Weights of a small GPT-style language model, trained from scratch on English Wikipedia.
Size: width 192, MLP 1152 GELU, vocabulary 8192, 19M parameters.
Architecture: biases on query, key and value, attention and MLP in parallel.
Training: a variant of Adam for these matrices, 620M tokens, 6734 steps.
Each number is 128 + 32 x the weight over its row's rms, rounded and kept within 0 to 255. Layers, rows and columns count from 0. The size above them is the row's rms in percent of the matrix's.

# layer 20 attention query, 288x192, rms 0.124, rows 72-95, columns 0-95
size [ 95  95  83  98  83  96  76  84  89  94 100  97  99  92  94 104  96  91  89  96  91  83  86  95]
[[112  60 124 124 120  64 111 163  99 135  62 162 191 157 143 112  80  92 149 148 140 158 111 164 207  84 113 147 128  81  88 153 166 108 110 148 105  78 113 155 128 129  93 150 193 110  73  99 196 108 162  92 148 150  84  71 142 154 117  97 108  79 169  73 184 171 102 120 114  71 136 137 163 134 122 124 175 102 183 136 123 126  91 163 166 139  46 139 126 174 132 141 164 125 129 128]
 [146 113 167 109 123 116 165 107 113  93 124 141 119 156 102 113  79 138 195 136 146  77 150 101  74  99 122 145 148 164  91 166 132 178 166 177 129 120 165 108 143  69 124 143  83 143 192 134 119 121 105 191  64 150 170 153 149 171 136  94 132 110 144 123 112  95 135 141  85 133 175 106 123 125 120 172 139 130 135 113  87 188  99 160 141 131  87 122 121 145 166  73 127 159 140 148]
 [190 128 127  94 161 126 154 141 161  64 140 159 124 114  37 159 124 146  72 161 120 142 130 120 139 233 128 170 170  96 118  72 180  98 113 147 142 122 105 102  80 129 125 129  99 133 170  96 128 104 115 126  80  87 147 132 150  60 145 146  55 133 104 109 110  93 158 116 155 161 141  15 138 123 161 117  82 134 144 151  97  93 100 175 111  85 135 114  98  86 102 110 143 139 141 140]
 [175 133 159 120 120 115 114 154 170 107 133 153 120 141 197 158 135  99 130  71 137 156 140 183 157 113 156  54 117 147 142 105  94 119 165 190 148 141  67 106 118  86 155  93 124  88 124 154 128 145 116 212 136 194 132 126 164 116 100 125 129  73  91 121 156 153 137 116 120 179 130 123 153 126 151 114 163 126  97 129 111  69 158 126  92 124 153 144 165 133 137 138 117  63 140 108]
 [149 148 132 159 159 147 100 139 168 139 168 188 133 136 108  87 192 131  71  91 111  94 126 114  73 100 140 205 130 135 115 165 167 134 161 162 114 160 103 104 129 124 125 147  89 174 129 126 131 129 114 148 168 127 160  57 140 141 122  95 112 193 132 181 129 107 149 107  62 102 101   0 126 139 149 140 114 123 134 169 114  79 129 137 142  63 117 107  91 122 135 160  76 126 146  47]
 [116 129 126  87 181 102 122 154 123  71 115 176 121 166 130 124 183 158 121 128 103  89 118 108 123 175  65 201 154 118 129 126 160 141 131 109 108 127  12  85 146 110 144 117 114 167 115 101  96 182 119 148 103 193 133 148 106 133  90 141 149 117 103 175  66 165 205 174 130 138  96  59 130 156 120 108  97  76 127 158 172 137 124 158 133  86 135 149  95 116 173 140  30 126  78 133]
 [122 129 177 127 158 162 114 153 123 146 206 170 146 122 164 134 168 153 171  79 139 123  80 149 153  77 165 106 128 149 158  93  89 122 184 119 154 118 114 154 185 178 149 175 152 105 132 144 150 129 166 136 145 177  96  96 162 118  97 129 118  85 104  94 118 159 126 155 120 131 144 101 121 170  82 168 154 140  76 135 143  57 145 125 128 164 147 156 168  98 214 130 130 101 112  93]
 [131 155 177 176 154 159 173  90 104 117 131 140  93 106 106 112 169 139 106 143 138  95 152  83 108  46 144 153 131 128 121 138 143 134 180 118 165 205 133  60 108 105 158  89  47 108 137 148 155 107 134 195 149 172  89 126 133 160 130 120 144 125  89 175 118  87 114  96 143 136 148 172 119 112 144 124 119 156 100 139 182 110 121 186 130 175  30 142 133  81 119 104  66 111 162 148]
 [107 144 158  88 160  81 154 104 111 153 113 151  52 125 156 158 134 133 111 102 151 135 150 148 142  94 113  79 131 182 120 164 109  99 135 145 148 160 113 116 135 102 158 109  83  81  98 169 119 139  82 166  97 190 144 177 110 120 124 115 150  70  62  52  98 108  98  63 160  97 105 206 112 131  88 160 111 134 112 116 104 115 125 110 153 119 112 187 167 119 145 170 210 127  97 159]
 [110 146 138 198 112 175 126 102 157 113 147 163 154  98 135 139 125 109 155 123 110 131  93 165 184 122 109  87 147 173 102 126 170  67 182 115 149 110 114  78 122 141 103 110 105  95 135  96  57 173 139 115 143 186 102 149 139  87  93 165 102 130 184 157 112 101 125 151 172 127 159  97  97 115 113 147 104 125  76 169 167 154 124  64 113 115 170 143 147 109 141 118 170  89 152 122]
 [ 92 138 134  97 149 121  91 128 121 111 123 101 153 179  94  97 117 107 152  77  77  73 103  86 155  96 131 100 184 160 176 130 173 101 149 102 104 165 178 118 121 148 163 111 156 154  87 127 157 164 130 161 110 138  79 131 149 143  70 136 123 158 141  74 159 114 131 178 126  89 111  87 139  94 159 135 132  78 135 153 179 122 168 121  86 112  96 134 113 132 149 119  97 137 120 100]
 [ 65 152 160 122 109 129 109 132 116  89 188 107 198  80 169 166 158 108 117 138 126  90 133 136 127  99 124  65 132 139 147  87 136 115 127  74 164  48 139 155 172 159 195 155 167 108 121 164 156 140 147 113 181 103  93 135 159 120 139 180  67 153 108 172  78 116 157 161 143 119 129  97  98 167 114  99 129 114 136 121 166  52  83 109  75 154 177 151 146 169 172 107 147 131 155 141]
 [117 123 132 104 113  48 136 112 134 117 124 100 149 195 164 151  61 148 117 151 122 152 133 111 120 138 128 174 108 126 124 164  56 129  83 179 103 115 178 202 150 115 142 170 149  76 121 124 104 138 142  83 123 102 167 138 158 184 123  62 107 189 164 125 155  97 141 116  86 126 158 117 141 132 123 104 198 106 136  71 102 164 103 152 194 105  94 108 171 152 115 122 171 188 119  74]
 [129 152 128 184 119  64 147 134 130 130 127  99  99 156 105 176  93 172 169 122 115 125  99 144 136  95 165 119 111 109 109  91  94 141 133 148 107 109 157 151 136 133 133 137 153  39 151  84  82  70 110 124 151  80 135 144  91 148 114 109  99 173  98 155  91 114  81 118 102 218 135 230 115 125 179 102 172  74  82 121 128 141 138 100 176 121 176  86 132 113 144  58 164 106 158 111]
 [155 142 173 142 119  88  97 158 163 187 110 154 108 109 167 140 123 123 125  81 155 131 108 103 175  99 130 113  70 136 134 139 155 163 111 150 132  86 142 127 149  70 149 110  96 129  43 156 149 145 143 133  77 170  87 147 138 147  79 156 132 116 121 172 171 119 166  98  80 113 181 113 114 109  79 188 127 112  85 135  90 134 153 108 125  98  94 149 176 101  98 206 121 173 111 117]
 [114 192 137 130 130 156 117 100 143 225 138  88  80 133 166 136 135 134  14 175 140 111 173 112  58 200 121 139  55 137 144 133 171 195 133  77 114 173  81 111 151 127 138  68  97 143 118 132 154 159 151 123 155 143 143 189  93 137 130 126 114 123 152 151 121 178 124 118 124 127 110  81 133 155  77 144 113 158 189 165 112 158 128 119 101 130 169 162 148 145  89 160 131 134  86 159]
 [145 137 161 136 107  72 143 132 124 125 110 141  95 167  68  99  92  98 179 116 152 169  99 157  84 153 165 100  81 126 120 144 107 143 143 151 128 116  97  84  91 133  85  87 138 116 158  74 121 107 145 178 128 159 130 114 122 161 100 115 102 120 149 130 117 116  95 152 120 213 151 118 130  96 127 152 148  71 100 153 128 162  91 117 163 128 171 144 151 120 159 145 131  77 143 112]
 [159 150 173 165 147 123 146 120 130 177 106 115 124  96 124 128 141 116 131  98 123  83 171 119 141 175 151 162 161 189 106 118 171 158 128  55 140 161 128  78  31 180 187 137 141 146 137 153 107  91 136 105  99 120  91 117 106  96 169 140 173  93 119 160 109 147 135  94 156 142 159 181 117  99 142 161 104 177 106 137 151 128 136 123  82 169 124 171 108 116 113 176  75  79 102 175]
 [137 135 175 170 163 153 144 135 146 189 182 150 134  84 132 170 158 159 125  59 104  72 120 149  80 109 147  66 115 221 155 170 115 100 132 123 200 117 114  89 126 136 172 149 101 143 108 157  92 114 133 165 160  92 140 139 115  62 130 151 157 128  43 137 106 134 154 124 137 142 155 145  90 142 143 120 121 189  79 158 141 106 136  97  99 153 129 132 182  90 182 129  67  84 109 109]
 [139  91 104  99 190 145 107 151  97 196 128  87 171  96 129 148 124  79 100  21 142 118 120 110 187 137 145 143 148 171 177 127 122  97 138  82 170 110 109 144 121 169 136 149 156 175 115  73 174 110 159 140 147 105 119  97 193 105 121 105 108 127  81  58 119 136  93 126 156  97 127 100 128 133 188  75  59 155 133 109  92 112 150 134 132 105  99 140 104 100 168 120 119 160  84 131]
 [100 113 111 100 118 100 199  85 129  54  98 133  80  97 101  83 176 116 195 186 176 120 115 161 140 150 120 115 148 126 134 105 134  87 124  99 133 145 104 107 162  99 146 121  77 140 156 104 122 146 166 100 201 117 144 146 108 103 179 139 131  53 116 130 118  65 171 136 135  91 131 146 148 105  80 140 103 114 175 146 107 173 127 207 116 148 121 115  98 109  83 108 180 192 158 148]
 [109  60 136 131  78  98 133 122 110 117  79 183 106 142  74 165  71 115 109 149 142  94 148 143  76  78 100  92 111 158 159 148 124 117 134 113 183 135 138 103 156 159 142 168 118  66 153 134  98  96  69 156 113 173 117 115 137 195 127 137 108 115 147 146 122 115 143 176 140 167 138 193 114 176  94 123 153 105 142 160  94 147 148 175 114 148 181 131 158 118 134 125 134 144 208 135]
 [160 137 124 142 168 162 174 102 126  60 106 137 187 141 140  79 195 103 132 168 153 124 137  95 120 186 149 171 173 174  90  89 127 138 175 149 110 157  80 122 109 191 131  89  74 128 173 170  98  77 151 132 159  92 107 124 108  91 215 107 107 133 164 150 123 137 169  83 171 134 104  75  92  87 169 116  61 183 118 107 207 122 112 111  94 116 117 125 116 142  82  98  89 148 147 139]
 [121 158 144 171  91 123 120  76 186 126 127 139 106 135 137 116 128 132 152 186 121 107 145 137  70 142 131 194 144 174 139 154 139 122 156 100  65 139  95 138 148 169 141 101  83  89 126  94  86  99 204  94 130  63 118 111 138  96 112 119  77 150 214 157 126 124 128 146 102 103 168 146 112 106 104 149 176 160 123  83 112 186 133 118 130 122 111 113 174 171 102 102 131 159 135  67]]
# layer 20 attention key, 288x192, rms 0.122, rows 72-95, columns 0-95
size [ 98  98  81 103  77  93  76  88  87  95 102  94 102  94  95 107  97  93  92  92  93  82  87  95]
[[120  82 119 133 127 106 113 146 101 113 117 183 133 120  83 138 126  62 122 142 158 168  70 154 138  89 118 104 178 114 109 146 119 108  91 149 131 108 179 122 172  73 132 136 194 148 140 103 198 173 109 131 155 126  98  81 139 154 143 125 113 144 165  95 163 126  82 120  66 115 181  89 142 118 125 140 127 129 122 101 122  58  78 164 141 136  54 131 130 154 166 150 123 132 100 113]
 [162  79 196 131 100  93 126 102  80 115  77 125  99 162 113 118  90 157 150 134 159 155 136  90 113 165 126 128 125 137  95 178  67 166 186 228 137  98 149 131 127  83 118 130  86 161 170 162 153 119 157 110  78 151 114 162 123 183 135  81 138 139 134 153 164 109 147 116 144 144 166 139 119 130 124 164 130 131 133 107  86 202 106 145 126 117  79 140 167  58 160  93 152 148 134 153]
 [164 113 156 137 173 123 164 159 125 101 124 143 144  91  90  91 138 130 140 174  97 141 175 126 173 194 112 149 143  98 137  45 157 125  97 153  99 119  92 135 140 147 103 126 106 160 145 126 139  77 139 138 115 117 132  98 140 100 121 163 143  64 112  85 156  86 117 138 198 143  41  81 122 117 143  88 102 117 109 161 174 129 140 106 140 120 129 122  59  89  99 148 122 132 139 163]
 [138 140 125 144 120 119  87 181 163  91 103 153  77 161 153 181 159 128 125 100 119 120 150 164 185 104 131 114 109 153 137 121 124 105 179 124 130 132  72 111 138 104 150  94 114 108 136 179 145  93  88 179 101 171 163 105 122 101  93 125 143 107 107 168 137 138  79  90 128 161 122 130 141 115 177 125 141 122  67 121 143 116  76 146  79 117 189 144 156  58 167 125  97  59 128 155]
 [106 126 119 131 210 144  91  95 132  92 154 141 155  70  97  48 146 108 136 119 128 115 142  90  85 120 159 202  94  98 130 178 175 146 190 108 202  84 112  85 138 123 141 141  69 159 113 159 120 114 156  75 153 112  90  59 109 154  91 153 148 106 201 125 137  96 168  99  99 142 116 116 124 129 108 151 117 131 117 209 159 137 119 107 125  94 173 122  85  99 169 160 107 133 162 129]
 [117  78 122 118 103 114  67 127 154  75 108 159 133 151 101 116 146 182 170 115 165 158  89 139  68 160 126 206 117 142 147 101 122 124 131 119 144 151  78 105 113 126 141 142 166 141 119  87 105 141  89 158 130  96 140 144 152 115 134 130 145 125  85 149  58 144 196 170 142 194  32 149 111 124 128  86 113 149 186 177 122 112 128 138 117  98  77  89 113 169 159 114 135 117 140 101]
 [102 164 130  65  72 113 137 147  80 101  88 144 102 168 162 178 106 148 155  72 140 163  79 163 111 107 128 105 138 140 104  90  65 104 170 128 189 128  95 123 153 170 131 123 109 104 133 109 172  94  69 131 156 142 132 123 148 164 155 106 162 165 150 133 123 160  86  65 151 130  97 130 122 151 142  82 107 128 178 134 101  99 127 111 168 148 155 107 121 171 161 149 120 124 144 132]
 [173 123 146 137 161 164 105 140 152 120 122 102  96 120 101 116 139 155 153 118 176 111 158  56 109 106 149 166 165 114 100 148 126 118 172  81 110 157 122  83 112 117 140 140  88  80 146 159  80  73 145 221 128 168  88 124 129 155 133 107  77  88 119 139 107 120 190 133 115 171 149  99 109  86 159 120 113 163  58 118 143 131 143 136  96 163  96 183 165  47 144  76  85  95 170 120]
 [125 134 144  96  86 103 103 130 138 155 128 119 131 108  92 170 118 140 208 144 156 122 167  92 150 129 156 105 144 138  61 145 132 156 157 129 115 136 118 139 113  85 144 115 127 110 163 176 118 129 145 156  86 155  94 148  89 148 117  53 110  39  45 100  90 120 143 135 101 119 165 139 117 142 121 158 141 107 101  88  98 141 136 118 132 122 130 200 205  77 142 146 138 111 115 156]
 [113 159  97 180 106 140 144 128 193 121 147 131 120  97 119 130 118 129 175 140  78 108 150 155  93 113 156  71 118 160 155 159 170  84 147 159 138 162 131  99 111  91 140 105  31  79 156 123  92  68 169 125 158 157  88 167 120 127 132 113  92  95 109  98 144 148 136 125 115 173  94 143  93 106 107 123 152 146  75 141 166  73 135  56 112 131 153 161  96  77 132 118 104 100 140 106]
 [100 119 102 119 121 149  65  98 133 119 115 127 146 163 149 120 130  76 117  66 101 158 149  78 183 109 153 125 157 143 150 147 192  92 150  86  58 111 134 137 140 117 200 127 129 114  92 107 167 197  99 127  54 136 129 148 163 153 101 138  71 122 123 104 133 143 118 131 159 111 177 151 128 139 129 143 103  89 140 153 137 104 142 113  96 101 107 148 100 128 140 168 140 165 137  91]
 [ 51 176 173 108 137 136 130 143 117 120 125 131 153 124 115 144 118  97 155 111 122 146  94 121 139 110 161  51  88 128 172  71 139  79 107 115 164 144 110 176 195 143 157 144 134 117 112 143 135  90  83  91 159 107  83  96 167 148 139 139  67 165 130 112  99  60 177 112 158 132 111 112 101 123 136 139 115  99 123 133 216  35 102 142 125 120 178 164 169  97 196 113 110 129 144 141]
 [113 104 125 124  99 103 147 182  73 113  94 142 146 140 105 145 102 127 118 152 104 123  87 104 139 183 105 167 151 126 131 144 104 149 112 182 148 136 156 194 146  89 134 122 136 105 148 123 156 190 114 117 157 169 143 109 152 180 142  70 131 189 117 135 154  94 126 159  49 119 126 118 127 123 139 145 174  83 146  69  74 162  81 161 183 110 120 102 210 135 101 121 147 243 133 117]
 [ 97 157 182 168 213 156 145 167 189 160 190 114 121 117  66 122  81 169 108 140 100 131 153 137 107 131 117  98  90  87 105 125 114 175 131 127  66 116 149 144 124  96  82 197 150  73 132 162  78  93 124 163 122 162 123 130 141 147 103 122  77 165 101  99 101  81 127 137 112 154 154 145  85 112 158 137 171 110  30 118 150 139 147 139 160 146 154 118 179  88 172  79 116 101 123 116]
 [154 157 149 146  98  90 100  93 132 204 151 145 112  93 163  93  96 102 111  98 164 111 170 107 145 104 124 126 123 141 155 149 103 158 120 135 102 124 190  62 143 100 153  90  78  91 131 178 193 131 149 106  76 147 144 104 106 137  76 146 134  98 148 123 137 125 110 128  87 105 178  91 163 110 139 199 137 177  66 134 136 189 124 161 101 113 134 127 178  74 117 154 114 129  86 113]
 [ 93 229 138 145 119 134 129  41 108 181 138  76  94 127 170 121 130 114  69 137 118  96 167 109  51 134 127 167  42 124 139 131 113 215 124  91 155 182 116 143 118 161 132  65 117 111 126 172 114  77 136 104 140  70 102 127 104 153 150 122 150 129 175 184 122 150 146 170 130 125 104 101 134 134  96  95 141 156 210 180 104 151 122 134  85 104 159 132 123 124  98 149 130 173 118 144]
 [124  84 200 195 134 103 142 140 169 161 152 148  81 124 151 107 101  65 166 123 165 181 153 160 151 171 112 166  69  85 153 122 129 177 136 138  90 142  72 102  74 119  83 113 141 129 122 127 127  73  94 171 151 125 146 128  98 135 127 139 121 107 158 161 135 138  81  76 131 203 173 134 140 146 128 143 142  59 108 139 118 156 140 111 131 151 149 138 132  94 184 160 148  98  70 151]
 [154 133 162 123 104 109 152 102 114 154 119  61 106 150 204 158 102 121 105  38 170 132 139 128  91 152 123 184 136 166 147 113 124 145 125  46 105 145 126 115  97 202 142 179  93 115 145 118  76  77 159 106 116  99 133 152 120  61 142 161 152 127 139 136  78 153 137  98 185 124 140 107 132  99 130 110  95 159 126 147  88 210 150 118  74 157 118 134 102 153 126 154  88  83 133 165]
 [125 162 196 126 160 178 141 102 131 157 139  88 132 126 176 130 120 186 125  76 139 112 174  93 122  95 145 118 136 152 117 134 144 111 155  75 139 106 104 117 125 151 131 158  71 142 143 142 104  49 111 120 103 112 105 133 139  82 116 172 131 124  99 119  99 117 167  97 157 128 163 129  94 137 147 129 112 171 120 105 176 150 155 103 108 146 160 136 116  60 168 120  96  87 114 169]
 [154 136 131 123 204 188 108 157 103 161 144 165 149  80  74 123 136 123 126  94 124 118 142  89 143 111 172 155 162 133  84 142 195 102 114  63 107  79 121 144 139 144 125 174 124 156 134 160 117 126 129 107 101 171  75 109 137  92  84 169 107  95 129  87 145 143  80 121 131  76 152 107 120 168 164 148  74 164 120 108 182  97  93  91 114 111 157 175 165  95 135  98 131 144 114 139]
 [128 115  88  98 132  76 130  78 118  76  94 125 118 110  79  72 183 126 243 188 159 112 126 133 153 121 152  80 102 113 149  82 131 138 134 117 151 128 114 148 111 150 134  78 139 136 167 125 151 137 150 106 188 153 120 134 118 141 139 171 138  42 156 108 119 102 182 175 132  90 109 139 122 134 128 125 103  91 144 121 111  95 134 125 117 163  74 135 107 163 153 132 175 238 155 123]
 [141 116 168 129  97 115 109  95 123 158  63 173 107 138  98  66 109 164 121 108 114 124 140 123  78 136 112 123 103 105 190 188 109 153 111 173 141  91 108 163 103 102 158 149 118 114 159 160  92  66 122 115 166 164 126 118 179 157 105 127 100 106 148 171 134 123 118 108 141 151 150 162 162 136 159  95 145 124 133 132 196 109 160 152 100 187 107 169 183  84 170  62 158 139  66 144]
 [171  82 105 134 101 113 149 138 144  48 107 110 124 134 111 136 147 140 104 172 134 119  78 131  90 173 158 162 174 141  85  71 159  84 190  66 141 148 114 135 138 179 130  85 113 146 153 124 108  90 165 192 125  68  98 143 113  55 142 132 165 127 127 144 130 129 139 120 166 162  71  75 141  85 148  62 147 147 135  74 117 143  81 115 141 117 114 155  68 154  93 111  92 137 146 103]
 [129 134 150 162  99 101 139 107 127 110 103 164  58 114 127 132 131  97  99 222 106 126 106  88  74 167 112 141 198 139 107 141 110 154 185  78 146 140 169 178 173 153 149 120  82  69 158  93 107 113 176  84 174  68 142 132 143 118 144 147 116 169 180 169 163 101  94 141  51 115 128 111  83 126  99 174 187 125 158  38 159 161 139 119 153 142 120 113 126 136 138 117 105 202 123  76]]
# layer 20 attention value, 288x192, rms 0.114, rows 0-11, columns 0-95
size [ 85  78  79  79  89  87  94  85  76  85  90  85]
[[130  53 209  91  86 175 121 114 132 138 110  70 182 149  87 109 129 126 109 148 152  73 137 131 132  89 119 131 122 130 106  79  93  79 180  95  84 137 113 151 193 168 151 139 166 154 166 120 131 121 136 126 161 124 156 128  45 112  88 111 127 115 154 177 137 128 138 102 152 103  89 100 118 108 142 146 147 130 123 148 112 165 123 104 137 128 135 128 123 175 112 151 151  78 109  96]
 [ 91 137 157 101  88 135 147 124  98 127 189 190 181 166 131 152 144  94 143 143 137  81 198 104 137 130 107 118 158 128 126 128 152 122 100 144  91 113  47  79 104 189 101 119 158 156 119  93 137 120 159 186  77 166 112 135 145 165 159 114 118 141 106  93 203 115 134 151 170 149 120 119 117 173 151 115 144 145 141  78 135 141 146 151 166 100  72 130  70 128 155  80 112 121 156 126]
 [138 104 158 165 144 117 110 118 180 149 161 150  85 133  86 149 150 112  86 127  84 131 116 140 118  81 135 103  93  83 149 190 138  77 112 147 170  99 129  98 144 120 137 144 161 107 156 145 151 102 105 155  89 118  94 121 126 153 178  87 136 138  86 119 158 153 140 126 117 122 139  96  97 123 176  14  97 115 137 108 149 111 137 109 131 136 120 139 145 177 130 104 113 133  99 106]
 [ 99 116  96 193 125 149 161 112 209 134 149 147 139  97  57 125 102 131 174 126 144 182  59 115 113 128 137 121 148 131 115 135 185 147 119  60 118 206 105  98 112 103 161 144  86 116 111 103 140 139 109 123 103 156 110 166 172 149 145 107 146 161 128 219 174 164 147 142 120 111 134 205 113  85 103  86 152 102 161 190 121 171  74 171 153 131 114 110 150 144 152  84 114 100 119 138]
 [199 126 169  96 133 107 152 115  46 135 151 115 125 209 112 172 153 107 118 226  49  91 181 108 141  83 158 166 151 100 175 143 163 119 126 112 105  82 118 128 161 137 132 171 158 137 172 109 111 109  88 112 140  88  84 118 135 101 101  91  99 115 104  65 101 108 120  83 143 142 140  66  54 156 110 102  90 156 191 117 115 115 129 147 136 132 140 179  99 170 141  73 145 152 130  87]
 [162 179 151 213 143  97 127  93 110 143  67 159 100 120 130  83  74 129  64  79 102 157  99 155 144 157 181 168 105 137  68  96 246 129 124 169 145 100 156  96  73 134 146 150 103 114 135  94 124 141 152 127 140 122 157 147 111 115  89  99 128 138 129 155 103 141 131  91 156 106 129 149 155 181 175 139 133 102 136 122  96 117 123  64 121 147 155 148 153 143 150 135 211 136  87 104]
 [ 69  89 130 171 179 118  88 123 125 125 109 137  88 182 115 116 159 155 121  72 132 175  95 106 118 168 159 139 126  81  90 114 170  96 106 168 144  90 165 127 115 125  99 104 140 110 140  82 105 153 135 146 189 122  29  81 166 109  92  65 111 107 128 191 191 101 185 152 162  91 133 102 103 141 116 160 176 173 151 150 109 135 145 102 170 112 142 138 166 115 150 138  98 102 169  96]
 [ 81 118 171  63 140 152  95 109  85  78 172 157 107 156 159 116  93 172 169  44 100  95 128 118 110 134  66 148  86 115 153  81 119  73 127 153 158 128 136 163 109 163  74 100 118 133 101 159  92 109  53 124  66 115  96 109 167 106 127 134 102 124  91 120  79 144 156 133  80 138 125 113 145 137 154 137 110 129  88 110 147 129 170 139 140 106 114 164 109 155  93 128 130 170 164 146]
 [117 112 135 134  83 111 168 169  65  78 153 144  69 136 115 145  82  71 105 132 167 144  78 141 104 120 122 164 122 111 159 128 189 181 138  72 174 172  75 129  56 124 158 164 121 153 165 161 184  89 105 116 100 109 152 110 110  96 147 157  84 108 138 110 136 107 127 102  98 174 176 176 138 148 125 123 151 164 139 103 182 123 134 169  84 106 139 130 103 147  52 133 200 158 153 128]
 [160 128 153 115 119 122 156  81 153 140 149 128 110 108  99 131 122 140 133 181  62 180  91 144 177 114 112  92 146 160 120 146  72 175 137  14  68  40 163 141 174  99 148 114  92 133 133 174 108 126 110 114 104 146 106 180 120 150 109 110 160 104 129 114 118 112 181  98  22  95 154 121 118  96 118  85  95 126 165 165 124 140 120 173 135 158 128  84 102 118 105 138 109  85 146 159]
 [161 139  91 115 157 105 120 152 135 145 100  78  86 153 126 135 174 144 130 129 160  68 157 114 110 168 104  95 152 123 145 139 114 128 140  89 148 154 168 124 110 145 122 155 101 155 135  95 121 148 147 118  98 126 102  93 111  63 141  91 142 163 147  84 156 121 183 123 164 128 115 120 209  90 128 193 103 131  54 182  94 122 103  99 101 185 114 158 124 113  95 161  99 130 105 209]
 [206 152  81 128 139 118 117 123 109 155 199 142 117 141  90 122 129 124  72 168 110 102 122 144 150 130  89 168 165 125 158 162 135 132 125  78 126 100  90 106 105  99  92  61 100 170 125 180 139 106 111 158  77 160 212 131 163 139 140 137 163 135  93 107 108 189 101 131 109 146 117 149 116 116 141  77 126 143 148  93 153  97 145 159 137 102 138 116 115 115 133 115 142  82 198 153]]
# layer 20 attention output (transposed), 288x192, rms 0.117, rows 0-11, columns 0-95
size [ 81  75  74  72  88  87  92  81  75  81  89  85]
[[110 164  95 128 188 111 112 167 130 150 120 152 133 110 109 109 116  94 156  92 120  92 161 140 199 163 136 106 128 141 145 208 179 129  27 174 155 116 123 145 122 114 124 138 106 116 126 173 121 127 134  64 122 173 117 120 177  89  86 136 141  74 144  47 115 166 118 158 178 133 171 120 117 127 106 148 101 172 152 194 116 102 125 137 137 133 143 172 123  94 123 127 154 139  56 199]
 [154  78 106 145 114  90 134 176 165 138 187  80 115 156 155 126  87 124  83 144 114 110 108 144  73 123 141 128 130 116 124 107 139 185 162  80 136 148 180 153 134  77 142 149 152  74 149  96 172 124 122  59 162 147 149  61 154  78  70 135 149 159 160 201 100 122  73 112  98  91 137 158 140 174 122 190 138 125 104 108 166  91 101 166 105 152 155 125 137  98 122 203 138 139 105 129]
 [150 128 132 109 104 146 179 140 112  58 133 127 107 143 142 150 151 153 163 217 155 170 150 110  89 149 119 107 147  92  82  78 130 163 188  79 125 135 129 143 127 169 102 128 105  85  80  85  85 102 172  96 121 140 178 155 153 103 112 178 109 152 166 173  81 148  81 135 108 168 108 174 132 153 140 228 146  88 141 106 148 126 163 137 137 159 151 125 128 109 111 155 109 147 162 133]
 [134 140 173 140  80 106  78  96 100  90 108 126 150 158 105 124 187 141 104 150 103 106 104 140 127 101  97 123  85 139 140 146 140 167 170 141 104 139 171 131 156 108 116  73 153 135 147 131 136 128 143 131  89 148 154 109  96 127  97 158 124  46 113  99  84  36 134 160 108 180 138 102 124 134 132 132  88 118 106  96 166 140 179  91 114 102 129 132  87 159 103 149 182 176 152  83]
 [146 157 127 132 123 130 138 198 205 126 159 162 108 146  81  91  64 135 107 139 215 117 127 209  96 135 102  84 101 155 106  85  89 152 101  77 157 189 138  97  94 128 110  95  93 123 128 153 109 139 116  96 146 164 167 123 150  90 168 188 128 159 168 214 133 143 155 134  76 162 127 133 174 133 159 199 152 100 102 139 156  91 114 129 111 114 113  99 175  77 106 157 135 110 162 121]
 [ 98  77 143 114 185 160 144 145 116 162 157 141 131  79  82 178 188 154 160 125 142 138 104  90 162 132 158 141 105 139 161 140  94  83 107 111 120 140  69 147 176 159 156  79 140 111 132 181  96 165 150 110 135 185  68 157 131 130 177 131 133  50  90  84 107 166 158 165 132 173 144 106 132 120 114 102 139 157 109 115 115 160 132  93 110  94  61  96 137  83 122  78 124 134 129 105]
 [166 113 137 115 141 139 192 127  76 143  96 122 150  98 127 139 149 123 149 173  92 174 170 138 151 169 148 131  81 102 164  68  93 177  90 122 109 144  85  94 130 152 108 115 162 157 129 146 194 134  99 133  86 157 178 154  77 132 220 157 149 117 126  96  67 123 105 142 122 205  76 131 163  97 174  92  84 139 182  79  95 131 156 140 108 143 112 103 145 120  83 119 193 142 115 135]
 [143 111  95 153 116 108 146 176 158 119 122 128 164  78 138 102  87 127 141 176 137 170 100 149 103 182 141 122 137  77 127 175  91 168 137 148 127 126 171 109 161 139 181 121 141  81 130  83 168  82 185 124 172 136 154 135 106 141  81 144 107 198 143 103 172 144  56  98 148  98 113  76 142 108  73 115 112 151 146 143  79 169 102 165 124 167 147  82 126 126 160 138  82  66 161 103]
 [133 148 134 164  69 174 112 126 171  94 170 178 131 105 147 127 133 153 159 161 104 121  89 136 110 180 139 149 124 148  75  98 119  88 144 162 140 149 185 126 139 119 164  88 130 182 148 119  35 135 119 148 112 121 116 159 169  85 113 127 168 153  86 122 113  91 100 151 133  80 162  85 132 119 156 203 128 106 117 143 145 164 102 108 132 169  96 110 120  83 189 104  74 130 197  85]
 [175 143 113 181 113 177 108  96 108 140 137 119 133 177 183 181 153  97 106  93 201  99 159 136  80  98 133 156 132  95 112 137 147 113  91 135 164 193 161 140 131 174 114 208 139 142  83  81 104 123 123 127 113  95 140 104 140  86 168 129 124 115 168 158 158  85 108 167 168 149 148 110 117 159 123  90 110  77 123 155 116 144  97 102 127  82 113 124 123 147 100 117 167 171 143 109]
 [116 122 179  87  85 105  80 119 116  81  95 176 172 104 148 115 124  96 146  91  95 144 164 153 192  68 150 126  96 141 136 151 124 115  66 162 114 134  67 163 175  87 132 117 151  75 125 169 174 150 125 154 145 178 126  96 148 183 123 118 144 120 101 133 125 176 151  66  97 113 139 165 125 132  83  68 149 120 121  57  79 150 137 113 173 143 129 165 121 147 171  95 152 112 104  82]
 [ 77 119 179 134 121 138 133  88  91 106 136 155  96 119 170 166  99 140 167 167 162 108 146 116 125  35 106  96 136 135 107  59 121  96 107 130 101 127 182 161 190  63 174 180 131  86 145  86 160 132 128 116 158 101  78 178 139 128 143 118 108 172 112 212 145  57 155 159  96 111 156 134 141 102 131 168 133 127  52 120 139 153  99 133 114 145  89 109 181 140  69 170 194 193 108 128]]